config.yaml
activation: "tanh_gelu"
norm_place: "pre"
rope_fraction: 0.5
qk_norm: false
tie_embeddings: false
parallel_block: true
init_std_down: 0.105
optimizer: "soap_variant"
lr: 0.00674
lr_mult_up: 0.785
schedule: "wsd"
decay_shape: "linear"
dataset: "wikipedia_en"
Each number is 50 + 15 x the weight over its row's rms, rounded and kept within 0 to 99. Layers, rows and columns count from 0. The size before them is the row's rms in percent of the matrix's.

# up: layer 4 MLP up, 256x64, rms 0.105, rows 91-143, columns 0-63
# down: layer 4 MLP down (transposed), 256x64, rms 0.105, rows 91-142, columns 0-63
up91 099:55 26 69 72 63 53 49 36 71 58 53 21 48 69 39 36 69 40 43 35 62 47 43 47 64 59 57 56 68 76 28 31 33 51 28 52 59 65 77 49 32 55 56 34 52 66 42 51 55 73 44 25 26 52 26 26 53 41 69 52 35 32 67 33
down91 103:85 52 57 81 40 44 49 61 56 71 35 48 69 77 42 53 64 60 14 28 50 42 45 93 72 64 51 81 51 89 49 50 56 57 50 43 54 45 54 52 46 53 56 68 62 35 54 63 54 53 64 34 58 67 46 48 38 34 45 47 39 45 37 56
up92 091:28 45 50 48 42 32 74 71 43 46 56 86 41 40 49 46 35 62 74 43 71 62 28 84 42 32 53 49 56 51 64 44 50 47 63 44 41 61 75 27 35 61 62 53 42 57 43 54 66 50 44 37 39 81 15 67 51 64 54 30 35 53 69 29
down92 098:50 39 71 66 68 91 47 37 75 17 43 76 65 36 61 48 73 59 62 37 33 52 64 41 57 44 51 74 44 61 59 40 63 67 63 32 80 46 43 64 53 72 55 16 45 33 26 47 65 53 43 61 42 52 36 52 44 55 55 66 45 42 40 39
up93 104:42 63 62 23 25 38 35 72 63 42 64 41 35 36 13 42 49 43 47 46 74 47 64 50 40 77 40 50 69 53 45 44 65 30 28 73 63 41 49 74 72 55 30 46 29 71 51 40 54 52 34 50 39 51 53 48 53 74 55 52 33 68 15 50
down93 116:39 42 51 41 30 87 64 42 48 41 41 48 47 43 70 58 68 40 41 48 26 50 33 45 48 31 37 51 39 83 71 45 57 28 49 62 32 38 33 23 50 64 41 61 67 46 61 55 71 45 27 58 55 50 70 45 11 40 65 80 31 55 60 49
up94 085:64 80 55 41 64 52 60 45 20 38 28 51 57 53 52 43 37 32 49 38 35 46 47 32 29 51 59 30 45 72 72 52 11 58 68 56 46 49 76 69 52 83 64 61 65 39 59 56 59 44 43 73 55 46 37 29 40 45 24 77 70 47 44 56
down94 093:40 55 19 46 40 57 46 40 34 36 36 46 51 56 62 58 50 58 14 59 42 68 22 65 73 38 35 53 24 43 51 48 71 57 67 50 37 22 46 49 44 61 39 45 38 47 56 24 41 40 33 51 09 39 33 40 65 36 57 59 64 33 34 80
up95 100:40 40 63 41 45 38 59 55 71 54 38 39 41 47 47 32 51 47 73 55 28 34 32 56 06 59 42 34 71 58 67 60 62 56 41 42 72 62 44 42 58 52 43 90 32 41 53 71 34 46 55 20 54 73 33 23 47 60 53 32 60 38 33 35
down95 105:34 64 64 66 68 67 46 49 46 50 47 76 41 50 30 32 44 48 49 48 27 81 47 49 11 53 44 49 47 20 64 46 41 54 14 53 61 63 32 51 56 95 34 71 41 62 44 43 19 59 54 36 48 48 43 53 41 60 51 38 50 39 41 63
up96 118:71 76 72 57 42 59 42 39 20 67 43 73 44 70 34 53 59 61 78 58 40 47 58 53 58 44 50 71 57 61 39 41 34 19 44 27 45 46 56 63 79 43 65 63 58 47 41 59 33 79 40 51 34 61 65 76 74 41 74 54 43 52 33 41
down96 115:42 37 59 38 37 51 58 53 34 66 48 82 58 63 56 61 81 49 66 23 26 25 31 45 57 54 41 42 59 61 63 52 69 40 58 50 59 38 39 22 53 44 40 52 43 56 76 62 57 03 51 57 54 20 53 71 48 64 44 73 53 45 68 37
up97 107:33 61 54 68 29 69 46 36 25 50 42 41 40 48 67 54 14 26 53 60 34 40 71 56 59 62 54 48 61 42 78 76 58 57 38 50 25 49 60 48 67 61 35 78 84 41 69 43 64 56 60 69 59 48 56 46 44 48 58 13 60 35 46 45
down97 096:66 47 63 51 53 35 73 36 28 37 39 59 16 81 24 36 20 30 63 45 55 39 37 56 57 25 45 41 24 54 48 55 45 61 52 51 65 28 51 75 64 52 60 67 20 32 37 48 65 55 61 60 26 59 73 55 60 32 58 35 46 40 48 54
up98 080:82 53 43 38 36 51 44 51 59 12 34 68 34 52 63 53 44 49 70 70 60 11 56 36 57 65 20 47 44 40 50 59 25 50 67 30 61 41 45 34 45 52 51 41 60 48 52 12 39 64 70 47 38 44 36 52 83 41 43 47 48 48 69 60
down98 073:63 87 59 38 61 24 50 42 36 76 67 56 54 59 69 55 50 54 56 62 38 46 40 15 72 50 79 47 49 59 55 45 67 66 61 50 67 56 32 45 46 31 41 78 51 44 27 27 37 60 77 29 43 62 47 49 57 56 42 57 53 76 56 25
up99 108:46 34 70 48 41 64 12 52 57 46 58 31 37 33 48 55 54 48 46 47 41 61 56 65 28 26 75 42 53 36 30 43 43 58 54 47 29 66 38 43 63 62 67 24 64 21 55 66 40 72 28 51 43 61 20 46 32 54 53 46 64 41 49 09
down99 115:45 48 40 16 45 31 69 47 60 57 34 54 64 34 66 50 66 47 71 65 75 48 73 42 47 62 88 59 55 60 32 32 51 68 50 53 77 48 75 71 57 41 67 79 57 64 24 34 53 70 52 56 46 49 56 39 32 40 53 52 27 63 60 54
up100 109:35 50 61 19 39 15 69 28 56 49 63 37 27 41 37 38 37 28 70 66 59 40 51 56 12 37 75 53 51 72 53 41 25 36 43 39 49 48 66 30 65 62 36 63 61 60 34 55 50 68 35 59 67 72 63 37 54 36 59 56 43 34 44 47
down100 116:69 61 72 48 63 65 66 27 45 15 64 69 68 35 50 38 80 35 15 53 37 30 65 60 61 47 45 41 64 72 48 50 60 52 32 63 56 53 52 53 67 54 51 50 37 49 62 34 40 34 34 44 18 27 58 49 69 57 48 66 59 34 27 34
up101 104:47 38 19 47 36 72 55 23 56 46 64 38 52 54 43 60 48 40 40 53 37 61 29 73 40 39 59 47 24 22 43 46 38 30 61 49 16 57 65 50 49 68 51 41 70 74 27 57 61 40 22 85 62 70 71 39 54 57 59 54 41 39 53 41
down101 099:61 48 49 58 48 49 70 42 49 32 46 63 47 61 50 33 79 47 64 69 30 39 23 59 74 63 32 42 27 33 40 59 28 41 38 53 65 53 21 34 58 52 37 58 54 47 59 54 52 68 54 19 70 60 41 28 40 82 61 55 66 60 83 29
up102 104:44 49 63 39 60 12 08 65 48 40 20 44 36 71 61 45 77 41 68 70 41 50 47 44 48 28 37 50 59 45 77 57 32 58 66 37 59 43 48 50 52 68 46 56 81 64 35 53 75 54 59 47 54 62 65 55 58 58 32 33 25 45 32 53
down102 104:51 59 38 40 25 52 33 52 66 68 48 21 38 36 56 73 52 59 20 33 51 54 25 69 47 57 53 39 44 39 36 54 42 46 68 68 27 44 40 55 51 64 53 51 33 79 49 70 45 45 38 36 49 32 21 55 84 82 54 61 51 38 38 75
up103 103:53 58 36 64 32 46 69 66 32 50 18 36 54 24 33 31 61 73 67 61 32 41 41 63 28 20 55 54 44 50 61 60 64 64 44 31 59 34 56 56 68 64 57 51 55 19 52 68 67 75 61 60 46 35 41 39 33 63 54 49 39 58 15 39
down103 088:54 70 33 73 61 66 43 67 31 37 42 25 44 17 71 18 62 51 44 31 58 65 35 40 63 29 40 60 82 35 57 58 51 74 69 44 62 48 46 37 50 44 59 18 73 50 48 55 42 66 51 56 52 58 30 58 56 50 74 44 41 76 52 42
up104 101:56 55 41 54 42 45 37 53 52 55 60 18 62 48 78 45 71 35 67 65 31 36 55 65 42 46 45 38 39 57 68 37 14 52 80 79 58 36 36 49 53 58 27 32 59 33 21 74 36 57 47 20 29 33 30 47 41 47 56 58 51 59 60 59
down104 093:79 40 68 50 47 36 61 25 53 45 51 73 64 43 31 62 41 40 48 63 55 22 32 63 51 52 30 43 55 17 80 45 60 39 66 48 44 29 73 66 48 12 26 61 65 72 42 61 62 46 35 44 31 71 35 56 50 65 47 49 60 53 41 39
up105 076:19 51 57 64 60 39 45 47 35 67 54 37 75 69 58 62 38 42 84 56 30 64 41 69 46 55 50 61 60 51 37 45 42 58 64 73 39 40 34 01 39 39 49 52 40 62 61 30 67 68 40 65 42 34 60 56 80 52 51 33 68 72 37 55
down105 067:43 37 63 56 47 60 71 25 60 47 24 58 52 45 52 65 57 47 45 56 66 52 64 43 46 60 53 46 62 69 67 48 58 58 24 55 39 50 39 80 75 43 51 27 18 43 58 61 50 58 19 18 43 36 57 81 54 37 54 61 39 48 84 77
up106 096:58 50 34 35 41 37 53 56 52 60 44 51 10 67 51 53 32 40 67 72 62 35 58 59 81 69 48 67 29 56 52 79 49 71 58 82 69 61 42 57 57 85 28 36 61 60 57 62 40 54 45 65 67 47 58 29 44 36 39 58 77 45 51 41
down106 096:45 48 49 48 25 43 51 57 51 63 55 53 38 68 31 39 41 47 24 32 64 77 56 40 27 48 68 37 58 44 52 78 50 32 54 41 21 49 80 26 22 47 52 36 43 76 41 64 46 51 37 72 38 56 54 36 31 44 43 58 17 24 40 66
up107 110:49 44 53 58 40 23 36 21 63 56 68 88 41 37 37 58 72 39 64 19 50 50 32 37 58 62 39 31 47 14 29 68 40 37 59 21 38 52 59 23 41 40 64 57 55 56 64 58 32 58 29 61 59 49 42 55 63 54 43 64 60 54 42 32
down107 094:55 47 64 61 57 49 28 53 46 49 43 48 54 44 57 42 46 55 69 34 65 33 50 22 69 58 70 12 38 28 41 47 31 67 55 30 26 72 35 56 44 58 27 75 83 69 49 46 34 59 38 70 29 39 82 65 60 41 50 49 46 58 43 35
up108 104:39 38 74 49 27 25 67 48 58 54 45 34 64 54 61 44 83 44 53 86 48 38 35 50 48 39 34 45 58 78 57 47 36 62 48 47 51 60 67 31 39 74 64 66 47 59 71 33 40 26 29 46 72 76 61 28 56 62 31 73 50 42 61 44
down108 109:78 11 60 32 33 33 58 54 25 40 64 63 44 57 48 31 28 51 55 50 42 47 52 32 67 68 33 71 56 59 44 51 38 47 38 32 55 72 64 54 11 57 37 68 52 38 46 47 52 53 52 65 64 23 55 50 89 67 54 66 46 36 49 45
up109 086:54 65 95 55 52 39 49 58 66 46 26 72 45 57 51 57 92 37 33 42 47 26 40 51 36 34 18 53 63 42 75 72 56 45 60 40 40 58 58 52 60 45 38 63 36 52 37 44 41 48 82 69 38 56 58 58 38 57 43 21 37 56 69 51
down109 084:51 65 45 58 60 39 45 40 67 66 35 54 39 73 65 94 57 37 49 55 42 61 28 60 75 27 66 59 50 32 85 77 43 65 60 67 56 60 51 51 52 43 45 63 54 63 81 39 73 65 58 41 55 32 51 65 73 54 54 30 59 35 63 65
up110 109:21 30 48 54 26 53 32 42 58 52 45 44 56 55 59 35 55 62 61 74 59 50 52 46 73 70 35 92 63 63 35 75 54 67 79 39 46 54 57 58 83 45 42 67 35 38 49 60 42 39 24 39 59 65 56 74 61 36 78 62 42 53 58 49
down110 100:39 27 35 49 45 14 54 23 63 34 64 62 55 37 61 57 45 47 74 55 60 91 58 15 58 34 25 46 63 33 53 64 55 64 48 54 54 46 43 45 52 53 60 38 28 58 50 37 38 65 65 57 56 74 24 47 57 38 55 65 79 51 30 58
up111 102:65 42 47 68 62 53 75 59 29 37 51 64 48 65 37 56 59 60 38 76 60 37 55 63 43 85 33 48 56 68 39 32 37 31 69 44 72 45 51 46 42 61 40 36 76 35 65 44 67 38 65 46 35 63 19 38 26 73 52 46 36 72 71 65
down111 104:28 63 20 53 52 77 68 63 33 62 15 45 56 61 56 41 35 47 59 45 44 84 68 33 55 59 56 25 42 62 55 39 65 58 45 51 58 59 50 49 52 53 40 77 39 60 53 56 41 76 70 29 58 33 53 37 52 58 29 75 37 44 88 53
up112 082:63 39 21 54 55 39 55 59 39 47 63 36 48 43 52 45 28 63 53 43 57 57 46 60 48 45 36 78 27 37 49 34 36 24 49 15 57 15 31 73 51 65 43 29 63 32 58 71 66 43 45 29 32 61 54 52 66 25 29 50 30 58 74 52
down112 075:30 40 56 32 50 50 69 66 57 28 44 44 43 54 62 79 45 26 30 21 45 51 25 59 58 64 56 39 41 32 40 87 59 76 51 64 63 62 62 38 55 54 44 93 51 28 43 35 33 64 59 61 42 63 56 59 57 73 32 42 57 47 50 59
up113 097:60 31 59 54 70 18 45 59 27 53 54 54 64 53 46 38 35 35 64 51 61 29 10 45 56 57 49 37 52 39 43 14 45 32 57 75 51 65 46 36 16 54 72 28 62 40 70 60 52 55 53 26 36 43 30 36 47 65 32 40 42 50 54 32
down113 089:68 44 58 36 54 37 33 53 79 46 66 67 67 47 21 59 81 67 70 60 43 68 59 55 33 38 18 78 56 60 90 49 33 76 42 33 50 45 50 54 68 51 56 28 64 61 59 56 60 48 37 32 44 43 50 59 26 51 50 61 52 68 57 48
up114 102:40 61 28 26 57 67 37 22 29 29 75 49 42 68 48 33 29 20 58 40 48 34 62 37 46 71 47 58 39 42 58 66 30 16 35 58 64 50 62 64 67 52 32 50 70 43 75 55 44 33 39 64 52 58 71 28 44 35 65 64 52 43 52 43
down114 102:45 37 49 49 60 49 55 40 40 47 66 76 59 80 34 61 36 50 51 57 47 55 57 48 62 38 36 48 40 56 55 78 45 84 68 61 60 29 26 49 46 35 46 47 52 58 60 63 49 18 64 83 47 30 40 20 70 43 59 20 79 36 36 45
up115 083:43 46 54 66 50 49 60 68 27 21 53 44 59 40 54 63 60 56 71 43 48 52 30 54 43 22 58 58 36 45 46 01 20 24 34 65 36 26 33 41 48 57 61 47 54 31 45 56 36 50 65 83 55 39 17 66 58 44 65 48 49 46 44 58
down115 077:48 44 32 39 50 43 22 25 69 30 55 22 33 55 42 76 79 51 30 59 56 35 54 32 64 65 43 40 69 53 41 52 41 34 51 52 59 48 64 41 35 76 59 52 45 35 68 35 56 61 58 42 50 79 21 30 52 49 49 53 15 34 56 29
up116 110:33 40 30 48 40 58 50 41 43 30 32 47 52 56 59 69 50 80 47 61 43 32 60 55 45 42 26 65 39 23 56 58 48 73 73 72 49 56 60 59 54 64 33 34 76 37 53 54 52 57 47 33 58 47 68 48 15 45 49 14 24 17 36 56
down116 094:27 69 09 39 32 52 54 60 47 45 48 67 54 51 49 53 69 66 58 29 32 52 40 52 71 58 70 52 35 29 45 55 61 32 52 26 38 58 56 41 46 44 38 67 36 60 43 53 73 32 28 34 43 99 43 45 43 53 79 50 49 30 45 45
up117 108:55 45 49 52 52 51 54 41 37 53 49 41 66 64 19 37 45 43 48 72 58 56 51 79 36 76 65 73 48 44 66 55 33 42 25 32 69 32 62 43 72 59 42 39 62 52 66 68 98 47 23 40 43 48 56 53 74 54 42 37 19 55 54 60
down117 117:37 63 28 40 13 34 81 58 42 53 57 73 56 26 25 61 73 51 64 50 33 59 39 45 39 51 52 74 74 59 60 57 65 68 37 40 58 33 48 36 69 54 52 32 46 36 63 70 57 44 75 46 34 44 35 41 42 78 39 63 28 52 34 57
up118 098:42 43 69 73 40 23 60 31 35 23 42 61 34 53 44 46 68 76 72 64 63 69 62 33 48 42 32 75 54 66 65 25 21 45 38 67 57 47 41 31 51 58 38 49 25 29 41 58 55 38 51 46 41 78 27 43 45 50 75 53 59 46 63 65
down118 114:47 46 37 70 44 57 42 67 36 73 69 47 31 44 29 29 49 46 80 51 35 73 63 61 67 63 16 40 47 63 43 37 66 30 24 54 48 21 66 41 59 45 47 42 40 51 24 71 37 63 42 53 53 51 60 29 59 50 75 51 58 76 71 37
up119 093:38 41 51 62 46 58 54 40 54 30 46 53 36 82 45 54 41 46 45 46 39 63 62 56 20 67 55 54 58 39 56 26 43 49 68 63 30 34 41 85 22 68 79 23 81 75 48 58 39 16 52 58 63 57 52 51 49 60 21 47 63 48 44 42
down119 081:51 35 42 39 56 58 60 25 36 63 58 56 70 20 62 41 67 59 60 49 64 64 57 44 61 47 73 40 66 29 52 30 65 27 49 53 39 45 29 47 80 30 43 50 45 63 26 78 71 45 49 62 30 30 66 57 48 22 58 56 42 77 57 25
up120 122:42 19 53 78 51 40 61 46 66 14 68 59 50 63 45 39 39 46 58 77 58 52 55 44 42 69 63 44 60 62 35 52 47 44 48 36 56 30 55 13 75 35 52 49 75 40 74 57 14 53 58 41 74 71 37 55 65 67 49 45 44 57 34 42
down120 129:33 42 76 46 59 65 71 52 40 48 50 63 76 54 42 77 17 48 33 49 51 39 57 70 77 48 66 39 24 50 43 76 47 65 31 70 45 24 31 61 32 42 65 39 47 46 45 56 63 31 56 48 28 60 60 72 50 61 49 43 18 35 67 54
up121 113:46 48 25 38 56 52 53 87 60 53 21 63 45 85 26 35 67 28 84 42 62 35 54 55 61 46 45 42 57 43 63 66 67 59 52 38 54 31 55 67 50 59 33 50 58 30 13 56 48 43 42 72 67 73 44 50 35 47 59 55 63 55 32 40
down121 115:48 55 56 29 51 63 48 76 61 71 67 32 46 32 80 70 49 12 44 59 42 58 52 31 39 47 47 34 46 49 58 58 58 53 78 34 45 49 81 49 56 56 57 34 28 60 69 41 46 64 48 59 19 38 43 56 38 18 40 37 24 65 42 33
up122 104:59 36 34 79 32 62 43 47 83 48 50 54 48 72 20 64 45 59 38 50 33 52 34 70 33 72 43 33 48 37 44 18 63 72 25 34 35 44 53 60 47 67 29 48 41 41 26 52 44 61 42 68 57 61 39 58 50 72 61 51 75 71 68 52
down122 113:67 49 43 35 36 53 70 40 35 51 22 35 59 50 34 62 34 36 18 52 50 19 49 69 70 33 39 47 44 48 56 41 56 81 51 40 38 21 35 45 47 60 43 65 54 37 30 31 56 70 33 74 55 51 76 73 45 31 36 76 62 53 48 42
up123 113:39 39 35 77 29 49 42 49 58 35 69 31 44 29 51 56 54 76 47 58 66 49 34 12 51 40 83 68 53 76 34 51 34 37 50 56 42 51 53 39 62 54 18 51 38 45 49 47 34 43 17 54 44 46 32 32 68 59 60 47 42 64 23 30
down123 109:35 59 52 81 49 75 40 43 57 36 65 46 30 78 19 64 55 61 54 34 58 54 13 52 30 51 54 42 35 45 63 69 48 66 36 49 50 52 32 28 59 41 64 52 46 49 35 46 43 38 39 74 56 89 41 32 57 41 55 79 46 62 69 41
up124 109:36 40 65 53 36 74 46 48 51 34 78 52 75 52 55 42 59 44 63 54 48 32 71 49 71 53 65 56 60 60 61 33 05 34 45 63 61 35 45 38 66 67 55 34 52 37 40 94 45 33 39 68 53 64 36 36 45 32 67 43 40 62 70 35
down124 103:59 42 62 42 48 43 71 42 25 52 59 61 35 69 23 58 53 58 44 48 34 10 65 69 65 65 45 59 58 79 53 61 55 32 47 43 16 42 39 59 72 38 48 27 20 38 62 71 50 22 31 64 46 57 58 28 43 57 63 59 53 50 36 58
up125 115:43 33 51 90 59 65 78 66 59 60 37 67 42 55 42 46 62 24 60 40 30 39 48 43 47 26 35 71 53 58 49 55 65 43 69 55 38 60 51 72 48 53 25 68 53 52 72 35 40 57 53 51 54 62 73 54 27 81 38 80 46 48 48 22
down125 116:27 51 58 46 37 28 21 39 46 54 44 77 71 59 58 56 73 69 43 62 32 56 69 43 34 62 66 46 43 39 09 21 58 29 47 22 69 77 47 62 56 61 47 36 60 63 81 44 55 45 47 70 44 46 53 54 69 59 35 49 48 47 43 51
up126 100:67 35 27 48 32 34 54 66 36 61 41 36 50 56 35 71 64 46 54 29 70 55 57 47 60 74 51 60 53 43 64 72 56 59 64 33 68 63 40 53 70 50 43 50 62 30 57 50 36 26 49 00 61 42 26 65 25 66 38 45 44 49 33 50
down126 100:53 59 70 25 70 63 77 42 54 72 53 66 43 36 43 64 50 55 56 52 65 69 57 33 45 63 63 36 68 47 46 44 30 18 30 66 63 53 57 43 43 49 37 68 45 75 24 65 31 06 46 61 68 51 68 46 50 39 36 41 64 52 65 65
up127 099:51 39 44 37 71 26 31 50 39 53 47 26 57 84 25 81 72 51 47 61 61 60 62 39 57 83 53 52 50 64 45 47 58 31 38 37 72 54 62 82 27 46 37 16 44 49 46 62 65 52 63 59 23 42 34 41 47 49 73 51 59 51 56 41
down127 102:60 24 53 61 50 32 39 56 36 48 64 26 75 77 52 16 42 43 58 42 64 20 34 52 28 49 67 38 44 44 35 51 47 71 80 50 50 60 35 60 42 63 26 72 17 62 55 63 59 45 37 44 55 41 50 58 78 41 55 45 48 38 76 55
up128 093:56 45 70 71 50 35 44 50 31 51 57 32 53 65 61 81 42 42 60 33 54 66 22 44 28 40 51 72 70 28 60 24 32 43 56 35 34 70 49 71 46 37 40 37 27 81 26 60 59 50 68 58 27 41 52 32 52 36 46 35 45 68 38 46
down128 085:48 34 41 17 51 30 56 53 52 41 29 85 55 69 39 62 65 47 40 43 47 55 50 73 27 57 64 51 46 64 56 70 21 59 27 44 59 34 56 35 68 74 41 33 45 70 54 34 60 45 46 24 69 54 49 20 35 58 24 68 49 62 64 46
up129 101:63 44 63 28 53 35 48 54 70 32 49 64 67 52 22 27 45 56 64 41 59 51 29 21 21 74 46 54 24 53 24 55 34 34 48 53 54 70 54 57 58 58 42 53 70 68 46 71 58 50 12 77 43 45 68 47 61 38 54 58 26 65 57 46
down129 112:80 37 40 45 43 47 38 35 34 55 62 72 57 79 46 18 46 54 82 60 39 42 40 35 61 66 57 64 60 49 26 41 58 46 74 60 44 39 63 40 55 45 39 51 58 45 40 29 72 60 80 72 44 47 83 51 73 60 34 54 30 70 45 55
up130 095:61 31 48 18 46 33 52 57 10 62 71 49 55 15 54 47 52 53 59 63 35 43 66 76 39 47 40 48 52 23 26 55 53 67 50 58 42 48 88 37 37 69 55 53 59 22 41 52 40 63 48 43 60 59 51 40 33 76 36 53 49 27 64 51
down130 087:50 29 26 67 53 71 30 14 44 60 42 46 52 33 77 75 37 52 44 66 44 69 37 72 44 43 41 32 72 34 57 42 60 39 64 19 70 58 57 38 49 48 31 29 46 70 68 64 47 60 60 38 55 28 41 34 41 36 40 46 70 71 48 59
up131 102:63 63 49 33 69 52 48 54 66 69 48 65 37 56 43 46 53 26 86 45 57 64 37 35 20 83 54 41 42 31 53 42 56 55 31 70 64 57 80 56 36 35 39 46 67 87 67 35 58 53 59 52 34 42 67 36 79 43 55 53 36 45 44 35
down131 110:57 53 61 40 50 20 82 54 33 59 47 51 51 59 20 35 47 52 73 32 55 69 49 23 82 42 60 55 47 66 56 34 60 31 38 50 42 78 39 73 47 38 37 56 33 64 37 55 53 52 70 54 45 45 27 23 26 34 60 57 79 49 56 59
up132 095:63 61 61 48 39 27 49 45 50 43 51 46 76 77 25 29 23 48 29 60 11 40 45 42 42 53 62 35 62 77 54 68 37 56 71 58 31 29 52 46 56 38 37 42 61 66 41 70 43 66 61 78 55 25 74 31 55 64 47 53 49 41 51 42
down132 109:75 49 38 62 41 41 73 37 48 53 50 43 51 49 35 42 33 70 34 51 34 44 38 67 32 47 76 46 61 40 28 50 67 58 55 44 70 72 58 58 46 53 80 49 71 73 26 41 42 29 69 54 44 37 77 42 66 57 60 27 73 12 48 40
up133 104:38 51 55 73 14 44 59 42 60 49 56 57 58 55 38 27 70 32 68 60 68 60 63 45 19 40 54 47 73 66 37 40 63 95 64 24 49 40 64 41 27 44 55 35 69 49 73 71 40 43 43 55 78 66 42 52 43 57 35 50 39 54 58 46
down133 109:39 61 74 53 60 31 67 22 59 29 85 45 43 56 47 22 52 57 57 43 45 62 29 42 70 55 35 43 37 53 41 55 65 48 59 36 60 41 57 42 46 46 56 81 67 71 64 77 19 44 41 44 44 56 51 71 67 18 53 45 51 49 53 16
up134 108:52 80 58 39 54 42 79 47 41 22 41 32 45 57 49 49 56 25 94 57 58 67 45 45 40 62 77 53 62 43 49 40 45 27 45 41 52 67 18 35 44 59 32 31 31 59 43 51 33 59 52 50 58 58 66 30 65 65 47 33 34 53 83 47
down134 099:52 70 39 55 52 52 26 53 35 41 51 59 54 35 76 38 63 72 48 52 45 69 61 52 44 85 36 44 57 39 64 65 84 68 40 67 50 08 32 22 43 43 52 63 32 48 64 26 82 42 60 61 48 41 55 49 36 59 42 56 65 47 70 55
up135 089:47 43 70 35 36 70 42 52 55 55 60 61 34 51 35 47 49 62 57 21 33 53 74 78 56 54 47 38 38 46 63 73 55 44 51 24 10 56 55 47 63 54 31 42 46 15 52 57 71 45 69 82 39 44 41 63 20 37 64 41 53 40 54 28
down135 091:61 70 67 12 74 25 44 05 37 40 57 66 51 39 49 34 48 61 36 34 60 59 54 58 63 51 62 48 22 56 49 50 47 62 40 49 57 39 66 47 62 33 49 45 69 28 64 57 43 65 38 42 21 32 34 44 61 31 43 70 55 51 55 23
up136 098:82 77 42 59 41 58 58 46 53 29 45 48 65 50 56 58 46 50 47 35 62 73 42 34 43 70 54 34 54 65 35 58 49 79 54 33 65 54 83 55 61 41 43 72 59 44 23 56 43 80 35 64 59 47 45 40 73 29 46 24 45 31 16 51
down136 090:53 76 54 58 53 37 45 17 74 46 70 48 61 57 46 61 34 51 55 35 31 37 38 15 58 48 43 44 62 38 49 62 39 43 29 15 46 53 56 80 71 34 56 23 39 36 54 64 65 90 49 59 64 63 59 54 65 65 59 51 63 43 42 47
up137 104:83 54 39 80 44 82 38 13 42 45 37 59 75 54 60 54 40 58 49 53 31 50 54 50 37 56 27 56 48 38 24 52 34 57 47 65 49 42 55 71 58 68 44 34 44 53 56 42 67 49 60 84 54 42 58 25 78 37 32 76 58 38 49 53
down137 109:53 28 53 53 65 55 60 54 56 33 47 21 33 40 45 53 41 31 67 65 73 46 43 52 56 74 64 61 35 38 30 46 31 55 55 31 75 78 77 46 49 50 63 72 38 36 38 56 46 32 53 47 70 37 13 28 49 30 23 68 48 58 66 45
up138 099:45 22 83 82 76 43 56 52 42 53 26 31 46 44 15 22 45 38 77 36 42 54 38 42 50 54 48 51 60 62 49 43 51 69 45 61 45 53 75 66 70 27 74 54 43 33 60 75 58 52 44 45 47 64 61 51 35 51 50 60 36 32 44 27
down138 108:61 46 51 71 57 50 49 51 68 41 35 33 62 80 43 65 36 30 41 66 73 49 37 43 33 59 45 48 51 36 59 61 57 46 51 58 71 83 43 59 56 42 65 37 43 27 68 49 44 23 79 34 29 52 47 49 55 21 28 71 81 70 31 46
up139 086:72 28 31 53 52 62 67 28 54 36 35 65 55 44 59 46 60 52 64 54 29 53 53 49 61 54 48 39 37 14 70 74 43 55 46 25 61 40 57 55 42 41 63 50 70 56 34 56 65 35 51 65 18 18 38 47 40 58 91 45 36 45 69 31
down139 083:49 52 33 72 71 63 35 58 50 39 49 54 47 47 52 39 77 61 61 41 49 35 35 44 57 78 49 50 15 48 37 38 32 65 51 50 44 55 30 28 28 64 54 48 67 41 44 69 28 47 37 75 48 22 46 28 51 67 38 63 48 34 67 06
up140 109:51 49 23 51 47 62 63 63 44 44 51 46 56 38 34 43 63 50 47 46 55 37 59 27 32 58 41 28 59 63 32 54 70 65 43 46 43 50 52 51 32 35 45 68 56 67 94 26 22 82 55 44 64 62 51 66 46 62 61 42 40 23 82 20
down140 113:63 49 24 26 48 28 61 77 49 73 55 72 53 51 43 68 47 47 55 39 45 52 56 34 57 57 67 48 49 62 61 50 68 19 64 20 78 64 47 43 49 53 74 56 23 44 43 17 50 38 33 36 41 42 47 54 46 50 44 82 57 59 18 43
up141 094:23 45 60 84 63 71 20 56 65 50 43 43 60 70 29 67 59 57 71 47 42 71 39 17 76 59 50 50 52 55 51 33 37 60 48 43 71 47 60 62 53 63 40 20 34 47 44 16 50 45 40 60 61 58 41 23 60 51 46 54 54 28 47 31
down141 097:36 35 44 55 45 61 61 43 70 56 39 70 48 32 41 38 61 51 50 07 57 47 36 35 62 26 45 69 43 56 49 50 57 23 73 62 70 66 52 27 21 53 45 64 33 39 42 59 47 84 49 58 38 49 68 60 44 59 47 12 60 39 68 34
up142 111:65 65 64 55 01 49 61 25 46 56 54 67 36 51 59 84 66 43 67 52 68 48 43 63 38 48 42 55 43 63 75 60 39 56 49 45 64 75 52 59 50 43 46 48 77 45 43 61 53 44 79 29 54 45 89 43 39 33 38 32 34 57 41 38
down142 114:50 54 56 28 58 67 42 41 32 37 58 32 36 27 65 66 54 52 43 84 64 72 48 70 54 35 49 39 44 58 41 35 26 11 34 52 34 65 65 43 51 42 63 27 51 10 59 29 55 49 56 34 43 47 76 43 65 30 57 63 63 54 44 51
up143 086:56 48 59 77 46 42 71 62 33 67 34 35 62 25 56 61 27 40 11 72 57 52 71 62 34 53 34 45 36 56 63 66 52 54 42 57 25 75 31 29 55 57 44 46 53 38 47 57 58 46 66 59 37 53 85 48 55 36 32 26 49 27 43 29